From a checkpoint of a small transformer trained on Wikipedia.
Size: 16 layers, 2 heads of 128 (1 for keys and values), vocabulary 2048, 20.9M parameters.
Architecture: RMSNorm after each residual sum, rotary positions, no biases in attention or MLP, embeddings untied during training, normalized queries and keys, value embeddings, hashed n-gram embeddings, capped logits.
Each number is 128 + 24 x the weight over its row's rms, rounded and kept within 0 to 255. Layers, rows and columns count from 0. The size above them is the row's rms in percent of the matrix's.

# layer 4 MLP up, 896x256, rms 0.0597, rows 643-695, columns 128-191
size [102  99 106 100  97  99 100  93 111 100 103 104  99 105 101 101  88 107 109  90  98 101 103 108 107  96 108 100 105  99 103  88 101 104  97 102  92  99  99  76  93  96  96  98 101  98 101 101 102  92 101  99 102]
[[170  92  83 142 152 136 133 139 154 135 142 104 136 105 142  95 160 116 123  80 126  94 139 121 113  75  97 139 155 119 127 109  78 150 111 112 148 143 151 132 125 139 142 138 154 162 163 121 149  96 102 115 101 166 135 131 140 135 166 151 156  96 147  83]
 [124 107 109 124 164 163 108 110 133 142  98 112 125 106 123 172 117 118 157 140 106 125 117 160 124 133 147 177 131 139 103 109 106 134 144 160 151 110 136 139 138 130 113 130 133 168 111  91 128 107 138  95 119 165 136 108 113 138 111 136 129 163 167 118]
 [147 138 158 154  99 155 115 105 121 149 128 122 119 152 150 154 106  64 131  81 111 102 150 113 115  88 107 144 160 142 118 135 115 162 143 140 119 173 105  89 116 129 128 186 141 108 125 113 119  98 186 118  90 124 142 170 145 143  94  93 133 106 112 126]
 [141 141  44 142 120  97  85 125 148 138 143 165 117 148 121 110 116 130 120 139 115 107 167 136 124 127 135 124 138 150 116 171 146 157 118 158 128  97 116 138 103 112 128 122 153 105 135 106  78 177 118 158 101 141 130 121 146 146 170 157 162 152 148 150]
 [124 151 133 134 116 112 103 140 144 153  85 103  91 132 115  87 105 136 162 117 144  80 117 176 127 118  89 140 163 111 141 139 172 111 112 138 202 152 118 136  93 164 123 108 120 133 128  59 163 115 103 105 112 150 175 115 161 135 154  88 111 148 131 131]
 [113  95 103 110 105 112 153 158 158 156 101 150 174 127 136 141  92 134 180 138  81  83 149 159 148 124 105 151 156 132 136 120 101 107 144 123 143 155 134 146 140 143 107 118 162 115 161 127 112 123  95 131  70 134 140 109 145 124 129  97 108 121 111 121]
 [106 137  87 108  70 121  89 113 108 125 105  97 130 133 134 122 139 116 135 125 113 132 124 175 171 126 130 133  96 101 139 148 139 138 148 120  91 113 153 158 119 177 161 157 118 164 167 131 132 110 158 180  80 122 107 159 177 105 107 101  84 108 116  96]
 [171 124 122  76 158 132 128 145 145 139 147 127 104 122 129 116 118  83 178 122 160 120 118 136 145 162 121 108 160 148 149 120  85 177 147 104  90 145 150 123 112 138 120 141 143 164 123 166 129  99 122 152 147  94 164 142  81 125 129 158  89 120 129 106]
 [126 137 103 113 140 162 130 142 126 159 114 175 123 133 160  70 138 114 165  83 104 126 115 120 120 146 113 104 143 121 116 137 101  88 146 125 154 110 145 151 123 120 165 116 114 147 182 126 159 143 119 153  78 168 128 122 100 133 133 120 147 123 115  85]
 [139  82 107 121 132 132 137 176 161 119  99 141 100 137  93  85 103 138 139 131 159 124 117 113 144  91 122 146 134  97 103 121 135 137  96 129 162 125  92 132 122 179 139 167 135 134 161  94 162  74 121 161 120  60 144 126 165 110  83 113 134 119 134 134]
 [127 130 125  72 137 145 128 145 102 158 178 101 123 164 138 146 158 152 191 107  91 139 118 138 140 155 142 115 120 156 158 112 110 125 152 138  95 162 110 139 145 169 145 100 166 149  96 170 120 144 166 135 121  67 112 102 110 115 145 124  93 134  99 143]
 [153 128 153 101 106 139 128 171 134 142 149 100 122 142 137 156 129 118 153 126 154  98 153 176  91 133 106 102 133 172 107 133 119 145 155 113  88  86 133 139 114 116 111 105 148 102 175 136 157 115  75 160  89 156 153 120 149 150 138 174 169 139 126 150]
 [149  72 116 139 103 137 129 179 150 176 145 113 141 130 105 151 187 138 118  50 100 135 174 117 115 134 103 149 146 137 156 154 108 103  89 140 113 127 147 143  91 115 135 134  93 122 134 153 143 156 142 145 124  96 173 128  99 132 118 143 131 122 128 118]
 [128 152 146  98 106 135 146 127 162 159 135 115 111 129 126 143 147 126 125 106 142 125  97 145 165 121 124 134 112 183 130 109  88 158 123 103 108 131 106  97 133 161 103 145 115 141 162 103 138 102 175 116 125 113 155 171 122 151 127 159 116 171 118 134]
 [149 106 121 138 121 150 129 132 173  97 109 145  96 135 149 153 100 103 150 142 160 164 143 126 121  95 110  89 107 117 111  72  92 119 148 127 122 119 117 144 116  76 137 145 116 149 131 113 146 126 130 177 151  89 111 113 106 160 173  70  79 149 154 106]
 [145  79 127 117 153 146 117 148 152 125 131 107 125 154 140 117 108 114 159 104 128  93 140  98 128 122 133 157 165 124 127 158 180 150 134  78 164 127 117 137  72 146 162 132 136 135 174 151 142 114  85 150 109 135 138 152 178 127 109 117 140 126 138 150]
 [122 129 114 172  94 117 149 101 107 146 148 135 134 134 108 111  97 111 165 166 136 141 103  88  92 126  99 129 126 115 118 124  98 106 138 132 122 139 135 149 142 162 134 139 122 100 115 129 144 162 161 133  78 138 158 112 133 117 100 104 128 144 118 161]
 [127 133 126 129 121 158 139 138 201  90 112 139 117 144 123 128  77 128 150 110 112 122 123 103 178 135 120 135 139 125 145  73  99 116 107 121 137  96 124 173 138  84 159 162 168 160 122 149 122 143 111 130 154 138 110 125 147 135 142 139 127 166  92 124]
 [118 114 108  74 153 125 121 101 183 153  88  97 158 120 103 130 106  80 122 114 134 111 171 139 127 155 157 152 116 146 166 137 155 125  99  69 137 103 154  96 106  90  99 113 142 135 202 125 114 144  96 139 106 141 158 127 136 102 132 121 111 157 115 117]
 [145 121 104  52 150 120 108 121 115 133 148  93 124 107 181 120 136 134 126 148 145 144 167 144  87 148 127  95 154 146 131 152 107 116 126 154  71 119 125 122 130 148 134 143 130  92 117 130 119 132 106 153 128  70 126 137 147 110 174 138  79 136 149 112]
 [122 107  98 117 127 168 160 125 152  86 148 126  95  90 124 149 129 142 128 112 162 130 142 156 140 121 114 111 130 104 164 162 118  92 148 119 166 137 112  85 115 133 122 108 149 133 114 108 153 121 139 122 133 168 183 104 135 105 169 107 148 174  74 119]
 [147 139  95 139 133 125  99 136 101  87 112 158 155 163 132 122 165 113 114 127 140 138 124 102 140 130  79 111 135 131 133 182 157 161 135 102  98  96 162 120 122 146 113 129 141 116 152 115 117 148 118 110 157 178 138 148 108 141 118  98 128  89 126 133]
 [120 100 158  96 118 173  87  83  96 145 149 118  89 103 116 154 148 158 165 121 106 104 143 143 144 117 135 127 132 146 112 189 144  97 137 148 105 157 130 129 133 107 142 155 133 137 109 106 154 129 176 108 148 138 153 157 129 138 145 129 101 158 109 137]
 [120 138  65  93 130 107  67 109 170 114  96 111 145 144 107 127 155 107 139 114 125 112 149 112 110 125 142 142 130 131 103 153 138 109 116 142 139 102 120 145 131 149 142 118 133 149 140 128 158 151  88 126 111 148 135 122 124  96 156 109 162 125 126 163]
 [139 142 113 109 129 168 140 131 135 130 185 113 124 119  83  97 123 123 144 158 121 102  89 148 111 170 113 134 168 122 146 115 105 167 132 169 102 164 127 112 125 170 131 123 131 150  80 125 135 167 140 127 102 154 143 122 128 150  81 138 112 181  88 136]
 [131 136  88  96 140 118  78 118 131 145 108  90 112 112 120  94 183 139 143 114 116 152 177 158 138 178 157 148 104 107 133 143 171 136 133 118 138 103 147 117 118  97 133 164 138  95 118  91  92 142 132 142 122 121 157 131 134 165 144 134 137 110 121 125]
 [119 109  88 123 146 100  92 134 103 131 122 100 142  97 107  98 141 141 134 127 138 112 111 156 143 170 106 100 133 142 125 140 139 111 145 155 104 139 110 113 127 145 151 131 119 115 144  91 113  98 120 159  72 141 142 105 162 126 131 134 127 115  83 120]
 [106 167 100 107 132 147  79  87 135 114 129 118 112 117 130 111 118 102 135 121 167  94 161 175 150 124 128 130 118 127 129 146 115 108 171 160 144 152 155 101 147 110  96 111 113 127  74 123 143  87 101 129 159 155 104 101 132 126 121 121 117 188 153 153]
 [128 143  92 131  95 126 126 125 126 129 134 107 130 102 154  87 147 108 158 157 153 147 131 109 129 130  84 112 144 117 105 111 130  89 114 120 108  78 116  84  96 158 103  86 163  85 112  87  94 137  97 175 148 140 109 118 135  88 130 116 102 138 151 160]
 [116 130 147  97 101 115 109 118 160 153 117 137 107 169 140 170 124 104 131 122 137 113 129 151 197 173 121 117 155 135 166 116  95 121 136 127 138 100 148  90 129 106 119 167 116 128 112  82 158 125 162 185 131 139 105 134 132 138 153 101 156 126 153 148]
 [117  85  68  98 113 156  83 137 157 100 148 125 110 146 149 113 114 142 159 128 155 111 123 159 145 168  77  90 160 122 151 102 149 109 118 123 146 118 123 130 110 123 158 130 168 143 139 142 110  98 103 165 131 110 134 162 168 105 115 174 146 152  94 115]
 [145 111 135 107 162 119 106  85 119 149 156 136 132 113 120 153 153 100 111 112 119 107 185 126 159 121 153 159 111 175 103 100 128 132 104 119 131  79 113 128 138  87 151 100  91 109 141 123 129 124 144 108 120 153 165  91 173  98  99 155 109 146 112 131]
 [131 103 110 161 134 162 108 165 111 108 179 105  99 104 140 125 128 129 145 111 153 132  98  91 146 138 117 133 107 114 128  77 142 126 153 123 120  89 189 163 146 113 148 115 123 146 131 116 119 154 108 155 151 106 128 118 158  81 155 145  99 117 110 125]
 [161 161 116 155  98 100 129 133 156 131 124  76 153 127 137 160 109 119 185 154 110 130 144 134 133 131 130 150 120 183 105 174 122 148 128 116 123 125 144 163 139 103 157 134 159 161 113 124 133 157 156 156 132  77 124 123 134 108 145  95 110  91 150 132]
 [ 71 104  93 156 171 120 105  98 151 145 146 120 108 118 146 161 138 157 129 103 148 147 137 149 142  98 117 121 113 139 110 114 118 128  97  90 105 113  95 125 136 123 115 138 121 140 141  98 127 156 187 144  99  93 141  95 142 120 132 122 154 118 133 141]
 [116 112 107 110 148 141 129 156  98 162  75 142 104 109 149 107 110 156 156 119 106 121 161 132 123 115 145 118 136 144 131 143 150 136 124 130 149 107 142 114 105 111 160 151 104  99 107 122 115 122 111 117 140 153 145  94 147 105 131 119 130 117 130 115]
 [118 146 153 146 140 143 139 109 134 137 139 118 144 167 121 114 111 135 152 149 135 108 143 114 155 148 120 137 125 110 100 148 120 124 152 133 109 160 129 120 126 112 169  99 127 130 155 139 144 144  84 132 137 177 121 148 165 112 139 108 137 156 107 139]
 [ 99 121 190 157  96 136 104 134 122 116 134 157 156 154 127 118 112  80 104 113 106 130 108 168 143 113 115 112 146 110 139 124 112 128 113 112 115 130  84 104 134 120 133 135 139 113 130 116 134 134 173 182 145  85 136  98 146 113  83 120 130 121 123 165]
 [ 99  89 119 156 110 149 121  99 152  86 162  75 173 161 119 107 115 105 175 128 116 112 123 139 157 102 149 151 114 162 139 143 144 163 115 127 115  72 129 109 147 111 122 111 129 160 149  99 118 107 139 105 136 172 132 108 127 116 131 168  89 132 161 127]
 [100 161 117  99 140 114 165 118 119 142 105 105 123 177 148 147 110 165 133 117 163 153  91 155 137 137 118  82 154 135 130 129 105 103 114 151 106 145 198 108  82  70 136 168 105  79 107  91 152 129 152 100 134 109 142 135 156 185 163 148 137 165 154 163]
 [131 138 105 119 118 121  75 149 146 164 101 146 135 171 133 119 140 161 107 111 131 102 156 149 124 117 137  94 156 182  83 130 108 140  77 134  98  94 152 147 104 142 187 101 117 121 152 163  87 115 166 155 118  87 154 149 132 113 172 150 147 160  90 105]
 [ 85 114 116 122 121 133 117 133 114 129 156 125 126  94 138 121 184 116 131 116 106 119 153 139 110 142 137 152 102 147 126  56 146 149 140 131 125 120 112 144  84  87 142 140 145 120 127 126 177 108 138 181  43 162 114 133 151 138 134 102 112 133 107 123]
 [ 87 122 126  86 141 113 155 104 156 104 137 144 178 114 144 139 156 125 121 108 179 117  95 137 140 150 150 134 109 103 124 120 138 179 159 133 124 155  74 170 153 179 169 129 151 134 134 162 156 134  96 134 124 123 108 147 125 119 144 130 145  99 107 132]
 [174 123 112 153 130 136  93 144 164 129 110 147 153 106 122 110 132 158 138 117  97 113 141 183 125 140 143 130 104 128 153 125 134 122 127 159 108 111  93 165 128 116 130 111 136 167 177 108 132 111 158 168  98 122 151 118 136  97 100 106 114  86 158  80]
 [150 159 136 127 109 110 137 154 152 125  71 103 100 175  80 135 135 151 131 131 101 147 180 109 173 104 173 123 111 111 122 121 114 109  97  92 126 119 108 148 148 125 101 124 133 113 157 117 158 129 128 159  88 155 127 133 137 165 147 141  76 163 134 128]
 [ 80 134 150 148 133 161 137 116  84 121 149 110 143 127  67 116 147 139 111 172  96  76 118 120 122 152 131 119  89 123 104 177 154  78 135 137  74 116 133 126 133 144 152 118 138 140 112 130 108 112 153 145 115 156 116 145 122 149 163 112 106 139 104 114]
 [ 94 115 113 149 120 143  85 134 138 114 121 165 120 126 112 103 130 156 105 163 161 142 100 100 154 117 125 168 138 159 130 121 108  97 145 103 126 128 146 175 110 124 142 120  99 149 124 112 110 188 105 142 101 147  71 113 128 100 170 135  82 142 117 154]
 [153 107 119 123 106 129  88 118 167 159 140 134 157 113 167 159  94 135 135 110 126  93 137 156 121 133 131  84 161 135 104 107 106  89 161 154  88 110  92  88  79 145 143 139  95 141 123 148 157 121 148 153 133 124 163 125 148 142 122 104  91 120 158 121]
 [142 133 147 104 110 134 117 147 107  81 123 156 128 145 107 150 166 102 148  88 126 143 124  93  93 148 137 117 111 138 102 159 158 117  76 127 125 106 144  99 155 147 145 130 144  97 167 146 112 126 141 159  95 119 165 116 170 131 122 117  76 135 135 119]
 [161 110 135 123 130  85 104 131 115 162 139 141  91 146  98 140 108  96 165 180 160 135 132 134 133 112 160 126  96 144 139 126 132  84 107 123 156 113 130 112  99 127 160  92 113 118 107 145 121 119 133 182 155 145 170 134 131 134 126 132 120 187 135 108]
 [104  93 119 124 124 125 102 106 142 147 125 110  82  85 143 113 158 164 151 145 127 141 134 160 108 143 133 100 140 111 136 147 132 154 110 122 155 101  97  76 112 137 104 141 166  90 122  84 120  97 132 123 112 128 105 134 147  83 112 128 138 152 118 108]
 [102 141 115 115 147  88  88 122 129 116 138 127 150 126 147 106 153 134 153 110 138 158 138 141 144 152 141 143 152 142 115 125 136 131 121 117 129 107 123 112 134 149 190 130 151  99 159 102 131 110 136 107 129 138  99 136 122 113 122 138 140 140 124 152]
 [ 89 127  95  96 147 150 156 119 133 150 117 134 102 126 134 110 162 129 139 107 106 115 120 132 131 127 104 156 116 120 113  82  89 112 114  81 162 130 122 135 128  92 120 116 112 169 109  78  68 158  91 112 117 140 109 133 160 150 146 120 108 178 136 139]]
# layer 4 MLP down (transposed), 896x256, rms 0.0416, rows 643-694, columns 128-191
size [105  92 108 103 101  96  97  99 111 104 105 108  98 103 100 100  82 108 103  92  96 102 106 110 106  97 108  99 107 107 106  94 101 104 100 102  97 105  97  77  93  94  94  95  98  95 102 102 101  91 101  97]
[[136  97 135 112 124 189 118 102 143  89  98  48 184 130 118 112  76 134 116 101 158 103 126 120 129 105 100 113 128 167  96 128 105 168 130 126  97 111 109 151 125 134  95 109 124 151 114 147 158 116 115 115 153 147 101 132 110 104 150 121  93 159  98  92]
 [117 124 109 132 130  81 103  96 130 151  92 136  89 149 122 130 140 129  90 117 160 143 102 100 145 110 116 132 140 134 116 192 116 147 104 128 153 159 111 122 131 142 122 107 129 149 152 149  98  62 130 155 122 161 159 114 163 170 163 156 124 114  97 149]
 [129 108 101 154 131  78 137 145 107 137 137 125 165 128 139 163 107 136 167 143 135 119  89 112 140 128 123 139 145 138 125 121 133 125 102 132 130 144 144 117 123 120 166 123 158 127 133 126 111 109 134 144 132 172 131 133 146  68  92 126 140  76 161 154]
 [119 113  57 161 131 105  92  86 174  89  97 133 125 125  76 131 123  87 118 143 158 138 133 137 142 147 111 137 161 131 110 137 115 126 122 145 124 115 146 118 148 127 161 112  95 117  97 114 117 138 118 130 118 138 106 117 112 128 154 168 121  87 137 115]
 [110 117 175 135 126 167 149 105 130 141 112 122 116 125 108 119 115 129  93 115 163 128 119 142 139 146 109 128 112 131 145 141 144 101 152 176 128 121  92 153 160 145 176 111 130 100 106 129 151 150 135 119 109 129 133 158  92 121 122 115 115 103  98 107]
 [130 114  80 122  91 151  73 124 123 117 124  79 174  89 142 140 159 114 110 170 141 139 129  94 141 156 107 130 148  81 121  84 101 123 137 124 114 136 140 118 193 155 119  74 147 177 114 108 132 165 121 147 151 104 135 102 133 140 139 141 125 155 128 171]
 [145 174 173  94 169 101 146 152 124 162 125 139 145 117 120 111 143 140 108 142  98 116 126 100  97 106  91 105 123 100  99 161 145 153 150 152  87 116 128 131 149 124 118  94 125  81 104 129 151 104 123 135 138 140 143 171  98 106 150 121 124 125 137 137]
 [136 113 115 158 128  94 129 155 130 118 125 123 143 126 120 155 107 125 105  95 114 154 103 173 109  96 131 138 144 116  77 101 183 136 114 107 121 136 139  81  91  90 132 101 131 159 150 117  87 121 149 123 102 158 114 165 107 164 112 137 152 124 117 140]
 [135  82 122 128 120 112 123  71 114 140 132 115 102 130 127 118 150 165 132 103 156 106  74 145  65 117 150  85 138 144 115 147 113 105 194 116 111 127 157 121 162 133 128 111 152 164 136 115 130 104 115  99 127 172 142 101 110 118 124 124 137 112 116 114]
 [149 113 171  95 123 134 151 112 104 137 143 119 102 120  83 102 134 151 125 123 151 161 117 156 148 161 102 123  87 107 142 182 175 123  97 184 143 128 138  98 189 113 124 175 184 123 144 112  53 124 149 164 117 129  74 122  80  96  97 119 126 152  92 131]
 [128  80 125  87 134 130 144 107 103 182 113 124 136  88  83 157 134 171 146  77 150 170 118 141 122 105 135 107 149 123 116 132 129 147 127 126  89 116 124 153 117 131  83 132 136 141 145 150 113 146 135  81 144  89 118 145 155 138 114  94 152 110 115 125]
 [133 140 146 126 165 147 122 101 126  88 101 106 116  71 125 144 174 156 130 120 132 135 101 144 145 112 159  91  91 140 113 127 165 160 132 139 141 126 104 136 144 109  37 127 181 160 144 119 101 103 140 149  64 130 105 109 152 147 120  95 143 145 108 142]
 [ 80 145 128 119 125 130 137 112  94 170 117 164 128 110 111 123 122 146 113 125  93 180 111 104 116 129 174 167 108 133 154 135 114 116 142 115 143 123  79  82  78 188 156 144 120 106 115 113 161 155 176 151 122 104 133 108  93 101  79 152 135 124 106 148]
 [140 150 169 108 107 139 149 137 128 149 108 128 114 129 130  83 146 165 112 129 100 131 158 142 151  86 116 111 142 121 116 142 140 165 115 122 147 132 145 165 104 124 135 146 118  96 152 156 122 116 134 101 128 150 156  93 120 150 130 131 104 117 108 117]
 [ 62  78 118 147 165 128 104 134  82 134 118 138 117 113 135 143 122 122 159 136 103 140 108 111 165 109 153 120 148  88 132 122 158 136 134 151 132 133 126 124  98 128 143  99 123 110 139 158 130 149 135 117  91 129 135 141 129 102 145 150 105  99 122 105]
 [132 111 123  84 122 139  93 116 125 121  88 125 142 129 128 155 119 128  79 118  92  94 127 124 122 158 115 126 105 119 128 149  96 172  86 131 129 153 152 152 130  82 126 131  94 121  65 169 112 108 134 158 114 168 132 104 103 127 127 164 129 124 114 116]
 [114 128 129 124 118 114 153  84 107 149 131 122 137 110 146 139 120 125 143 128  96 160 144 121 127  63 180 169 100 127 114 153 128 132  98 116 138 121 164 137  78 141 182 153 121 103 116 164 125 137 139  87 111  77 117 124 134 142 161 112 110 114  95 194]
 [139 139 143 137  92 176  96 139 150  81 120 134 144 142 134 144 123 105  97 142 129 109 147 150 132 133 126  99 137 129 146 105 119 115 141 153 148 124 126 121 136 114 169 148 112 149 154 103 130 113 109 140 101  94 169 153 100 128 165 187 128 118 130 112]
 [151  97 106 132 136 109 152 134 120 123 117 126 126 113 121 159 176 124 180 149 135 116 143 113 131 139 192 101 167 106 111 170 152  89 121 157  74 138 159 133 118 104  90 178 119 144 135 125 166 175 118  96  98 125 160 121 133 155 124  82  98 175 138 147]
 [120 149 114 144  98 117 135  99 107  85 173 145 125 129 119 104 129  95 159 109 128 104  97 120 134 119 108 133 122 122 135 123 139 149 129 117 162 154 109 131 127 157 145 125 121 149 112 157 102 136 113 135 129 146 123 132 159 107 129 134 158 138 119 131]
 [ 88 142 121 106 101 136 148 126 114  92 107 152 114  87 159 132 112 155 156 158 101 117 131 175  93 121 151 153 157 135 115 171 117 154 103 133 122 133  97 156  93 149 113 105 106 105 123 140 166 115 122 173 106 133 135  98 126 138  87 107 103 127 133 111]
 [108 151 135 114 103 169 139 153 153 124 133 151 155 138 113 101 117 137 112 106  87 111 119 174  94 103 141 139 108 132 163 106 125 120 140 106 149 174 122 152 135  89  92 119 125  90 134 105 108 140 106 162 128 102  61 148 151  99 146 154 112 124 129 129]
 [ 86 118 111 125 122 104 157 118  93 148 141 115 119  42 153 135 100 130 147  91 141 150 113 164 131  77 112 139 100 183 137 118 153 141 123 144 121 178 127 138 129 137 128 134 117 121  81  97 118 146 102 105 133 113 139 134 113 116 157 136 151 132 141 129]
 [130  91 114  85 119 133 114 112 124 106  57 129 147 106 110 105  78  85 164 112 100 134 111 131 111 159 126 133 155 111 122 124 161 136 122 140 130  93 124 107 136 133 137 164 155 145 104 131  90 133 125 120 113 147 134 150 138 122 119  98  95  99 121 167]
 [168 132 148 141 118 158 123  93 151 126 140 113 107  99 124 132 129  80 118 113 160 168 122 125  88  72 153  98 136 116 122 128 159 126 120 125  97 155 108 162 115 146 157  99 146 122 115 150 125 125 122 136  99  96  69 103 117 150 118 112 131 141  96 120]
 [109 113 153 115 127 128 116 127 113 170 115 113 125 130 110 105 128  87 121 132 113  77 127 185 137 155 184 128 123 144 102 145 117 135  79 133 134 124 112  82 133 127 132 122 128 138 133 135 142 151 136 169 165  88 128  89 118 105 104 152 103 117 115 175]
 [119 108  96 140 128 112 160  91  95 112 112 109 131  95  87 103 100  81 137 193 142 142  74 111 130 134 150 128 121 134 100 112 129 130 121 161 101 123  92 145 145 130 117 160 154 138  87 152 106 141 140 103  88 116 160  96 120 168 136 184 134  99 112 140]
 [131 169 133 102 102  77 160  98 133  97 126 160 119  97 139 105 113 159 108 140 127 146 131 123 167  93 123 118 104 173 135 148 112 172 144 114 144 121 122 165 135 140 116 119 120 119  84 145 150  76 121 130 141 135 116 120 111 102  87 109 156  58 135 163]
 [160 115 142 145 127 130 123 128 161  93 166 105 107 130 132 122 153 133 127 139 132 101 144 173 119 147 110 109 115 100 109  72 167 139 166 143 144 169 151 162 123  69 144 152 153 142 140 139 117 137 107 129 121 123 124 159 145 152 126 127  97 135 109 142]
 [101 123 145 166 133 149 117 129 152 114 147  76 148 117 158 116 124 129 102 133 146 172 148 154  98 139 167 137 147  93 160 120 115 127 156 122 139 161 144 154  88 177 100  99 130 133 152 166 165 126 125 139 118 133 133 108 156 129 122 147 105 125 125 145]
 [ 85 142 133 174 110  91 117 149 140 110 118 138 121 154 135 114 151  89 135 130 139 108 101 149 112 113 111 104 134 138 143 124 122 119 115 129 108 134 137 162 117 128 158 138 129 139 125  87 145 173 154 119 132 129 121 127 140 144 152 108 144 152 167 134]
 [163  95 161 109 157 137 129 132  90 137 126  84 179 105 133 149 118 102  99 108 135  96 132 194 101 140 110  94 136 135 143 104 156 113 122 101 143  92 113 125 113 116 125 153 129 156 102 148 125 142 127 152 103 123  96  96 126 125 129 109 130  84 132 166]
 [173 114 121 142 133 118  88 148  97  85 160 165 148 141 104  93 155 155 111 147 157  70 137 142 155 143 121  70 156 112 140 118 110 141 128 155 113 128 136 122 135 140 157 103 175 151 160 158 160 114 109 146 119 102 119 128 137 133 156 110 127 126 111 120]
 [ 66 124 119  68 172 105 157 128  63 120 141 132 111 127 110 180 132 115 127 156 158 147 159 114 158 108 112 114  83 122 128 123 139 136 146 120 111 137 114 119 120  98 115  98 137 128 111 127 113 125 145 110 107 127 104 122 134  95 137 134 102 121 127 135]
 [ 91  97  91 170 158 138 103 107 120 161 144 116 131 161 122 107 125 119 122 107 158 111 128 158  97 136 122 197 135 127 135 139  73 161  94  96 118 106 107 109 129  93  79 128 143 123 124 109 133 114 169 147 142 164 113 149 157 141 112 115 119 113 131 122]
 [119 118 136 115 122  71 104 133 147 115 124 115 130 158 128 110 150 116 108 108 104  53 153 169 163 150 125 110 134 128 112 151 130 119 119 102 124 123 146 142 124 141 173  97 166 136 135 137 129 148 151 143 144 119 124 119 138 103 137 134  96 139 126 130]
 [172 135 155 138  91 129 125 100 143 105 103 136 134 128 120 132 129 205 147 134 161 111 110  94  98 143 112 176 104 106  95 122 154 139 135 166 131 157 122 102 169 147 176 117 140 106 111 133  84 106 131  94 109 146 146 174 191 120 181 152 107 137 108 173]
 [139 133 105 180 121 162  97 129 146 155 135 100 111 183 106 118 134 121 109 152 145 138 123 139 157 145 143 121 161 176 110 152 171 133  98 138 157 178 133 140 166 146 144  90 110 110 141 154 130 122 151 133 129 145 117 173 151 102 129 166 130 136 169 142]
 [151 157 111 101 151  79 117 125 125 135 140 138 147 112  93 104 121 126 124 145 156 158 142 145 100 138 146 119  93 150 153 139 135 157 157 123 109 134 111 106 165 123  97 120 127 110  99 157 143 150 138 163 118 105 155 140 128 153 139 176 157 129 194 168]
 [173 100 152 140  85 112 124 151 125 134 127 138 144 106 126 123 152 103 120 118 108  92 125 112 110 118 150 137 138 117 112 115 127 123 165 139 130 106 108 128 185 140 124  76 166 125 171 148 113 111 123 158 107 122 140 169 159 106 117 141 117  95  92 129]
 [154 147 132 121 138 101 127 172 119 102 154 149 151 153 118 102 115  99  95 125 141 141 122 140  86 107 137 128  83 148 121 113 114 165 118 123 129 101 135 151 117 109 116 113 119  80 119 135  74  77 133 106 104 131 131 140 135 156 128 137 128 121  68 160]
 [115 169 113 125 144 106 133 115 128 130 131 126 119 111 130 110 135 126 119 150 152 138 161 106 149 138 116 138 108 145 131 185 114 111 174 101 122 123  87 110 101 125 182 110 140 145 100 161  89 133 100 153 157 117 150 153  93 127 124  76 118 146 115 113]
 [142 140 150 113 131 164 135  98 118 116 115 125 120 161 125  84 140 139 120 126 121  83 119 110 127 129 119  99 128 111 174  82 127 129 140 119 121 124 137 186 102 157 130 152  83 136 103 111 138 124 153 157 127 142 134 145 116 115 145  88 147 100  91 155]
 [136 117 161  98  86 142 172  95 129 137 131 154 120 168 143 136  99 117 131 142 121 106 114 143  99 123 151 110 112  97  88 159 143 129 148 129 134 128 143 107 121 105 137 142 125 136 143 137 110  98 153 127 120 100 124 100 114  84 123 129 124 180 143 101]
 [166 120 126 101 162 127 199 112 141  87 119 130 135 115 120  52 132 127 106 121  65 141 105 113 109 127 135 123 159 137  92 161 157 175 127 141 124 102 130 113 115 168 120  95 140 131 127  99 167 136 145 129 118 110  92 122 158  94 111 128 144 131 136 112]
 [143  91 130 120 134 100 155 149 109 151 116 144 165  94 110 116 104 106 137 157  78 127 147 155 142 130 140 123 168 113 128  70 125 110 176 140  90 122 137 123 124 157 137 129 118 104  98 128  90 176 128 134 121 122 131 122 114 142 140 116 166  90 134 157]
 [115 106 141 118 170 136 132 148 130 114 140 131 119  98 143 106 166 153  42 149 142 155 121 120 118  83 121 123 166 141 146 159 131  94 124 103 140 111 109 166 133 126 104 137 136 115 131 142 135 129 138 113 134  84 103  98 114 133 157 125 109 132 117 111]
 [160 119 120 118 113 101 162 128  95 127 101 137 110 141 114 107  93 120  95 130 134  78 142 145 164 110 100 105  97 159 137 127 149 164 144 143 113 117 119 159 124  58 121 120 140 108 154 185 121 144 145 142 135 146 116  82 107  68  94 117 145 134 130 119]
 [166 136 108 128  84 145 173 120  98 132 111 128 159 112 127 110 152 118 112 126 102 149 115 119 100 148 128 149 143 160  70 128 162 146 161 105  95  82 129 160 151 158 147  86 108 127 136 152 129 132 108  93 107 129 155 157 133 108 180 170 116 142 161 123]
 [119  95 119 105 171 130 161 131  93 124 150  91 156  99 121 147 113 166 131 137 174  90 166 102  86 118 183 122 123 137  71 126 129 140  99 128  64  67 172 121 125 118  85  72 113 135 122 144 155 119  86 122 125 144 120 150 122 142 131 120 147 131 119 131]
 [109 133 163 127  73 197 122 131 158 101 134  92 125 143 140 115  72 149  99  80 148 130 160 106 112 138 124 127 125 147 154 110 134 113 144 151 145 112 144 121 140  87 119 130 120 125 108 109 162 155 135 112 118  77  90 135 105 145 129 117 163 140 132 139]
 [ 81 103 163 118 154 130 138  87 125 100 151  99 108 103 134 122 129 106 104 128 120 138 151 149 118 107 159 118 110 110 138 103 128 124 143 116 118  95 126  97 124 145  98 143 136 161 113 139 144 149 123 122 120  95 140 132 124 129 124 144 138 113 142 177]]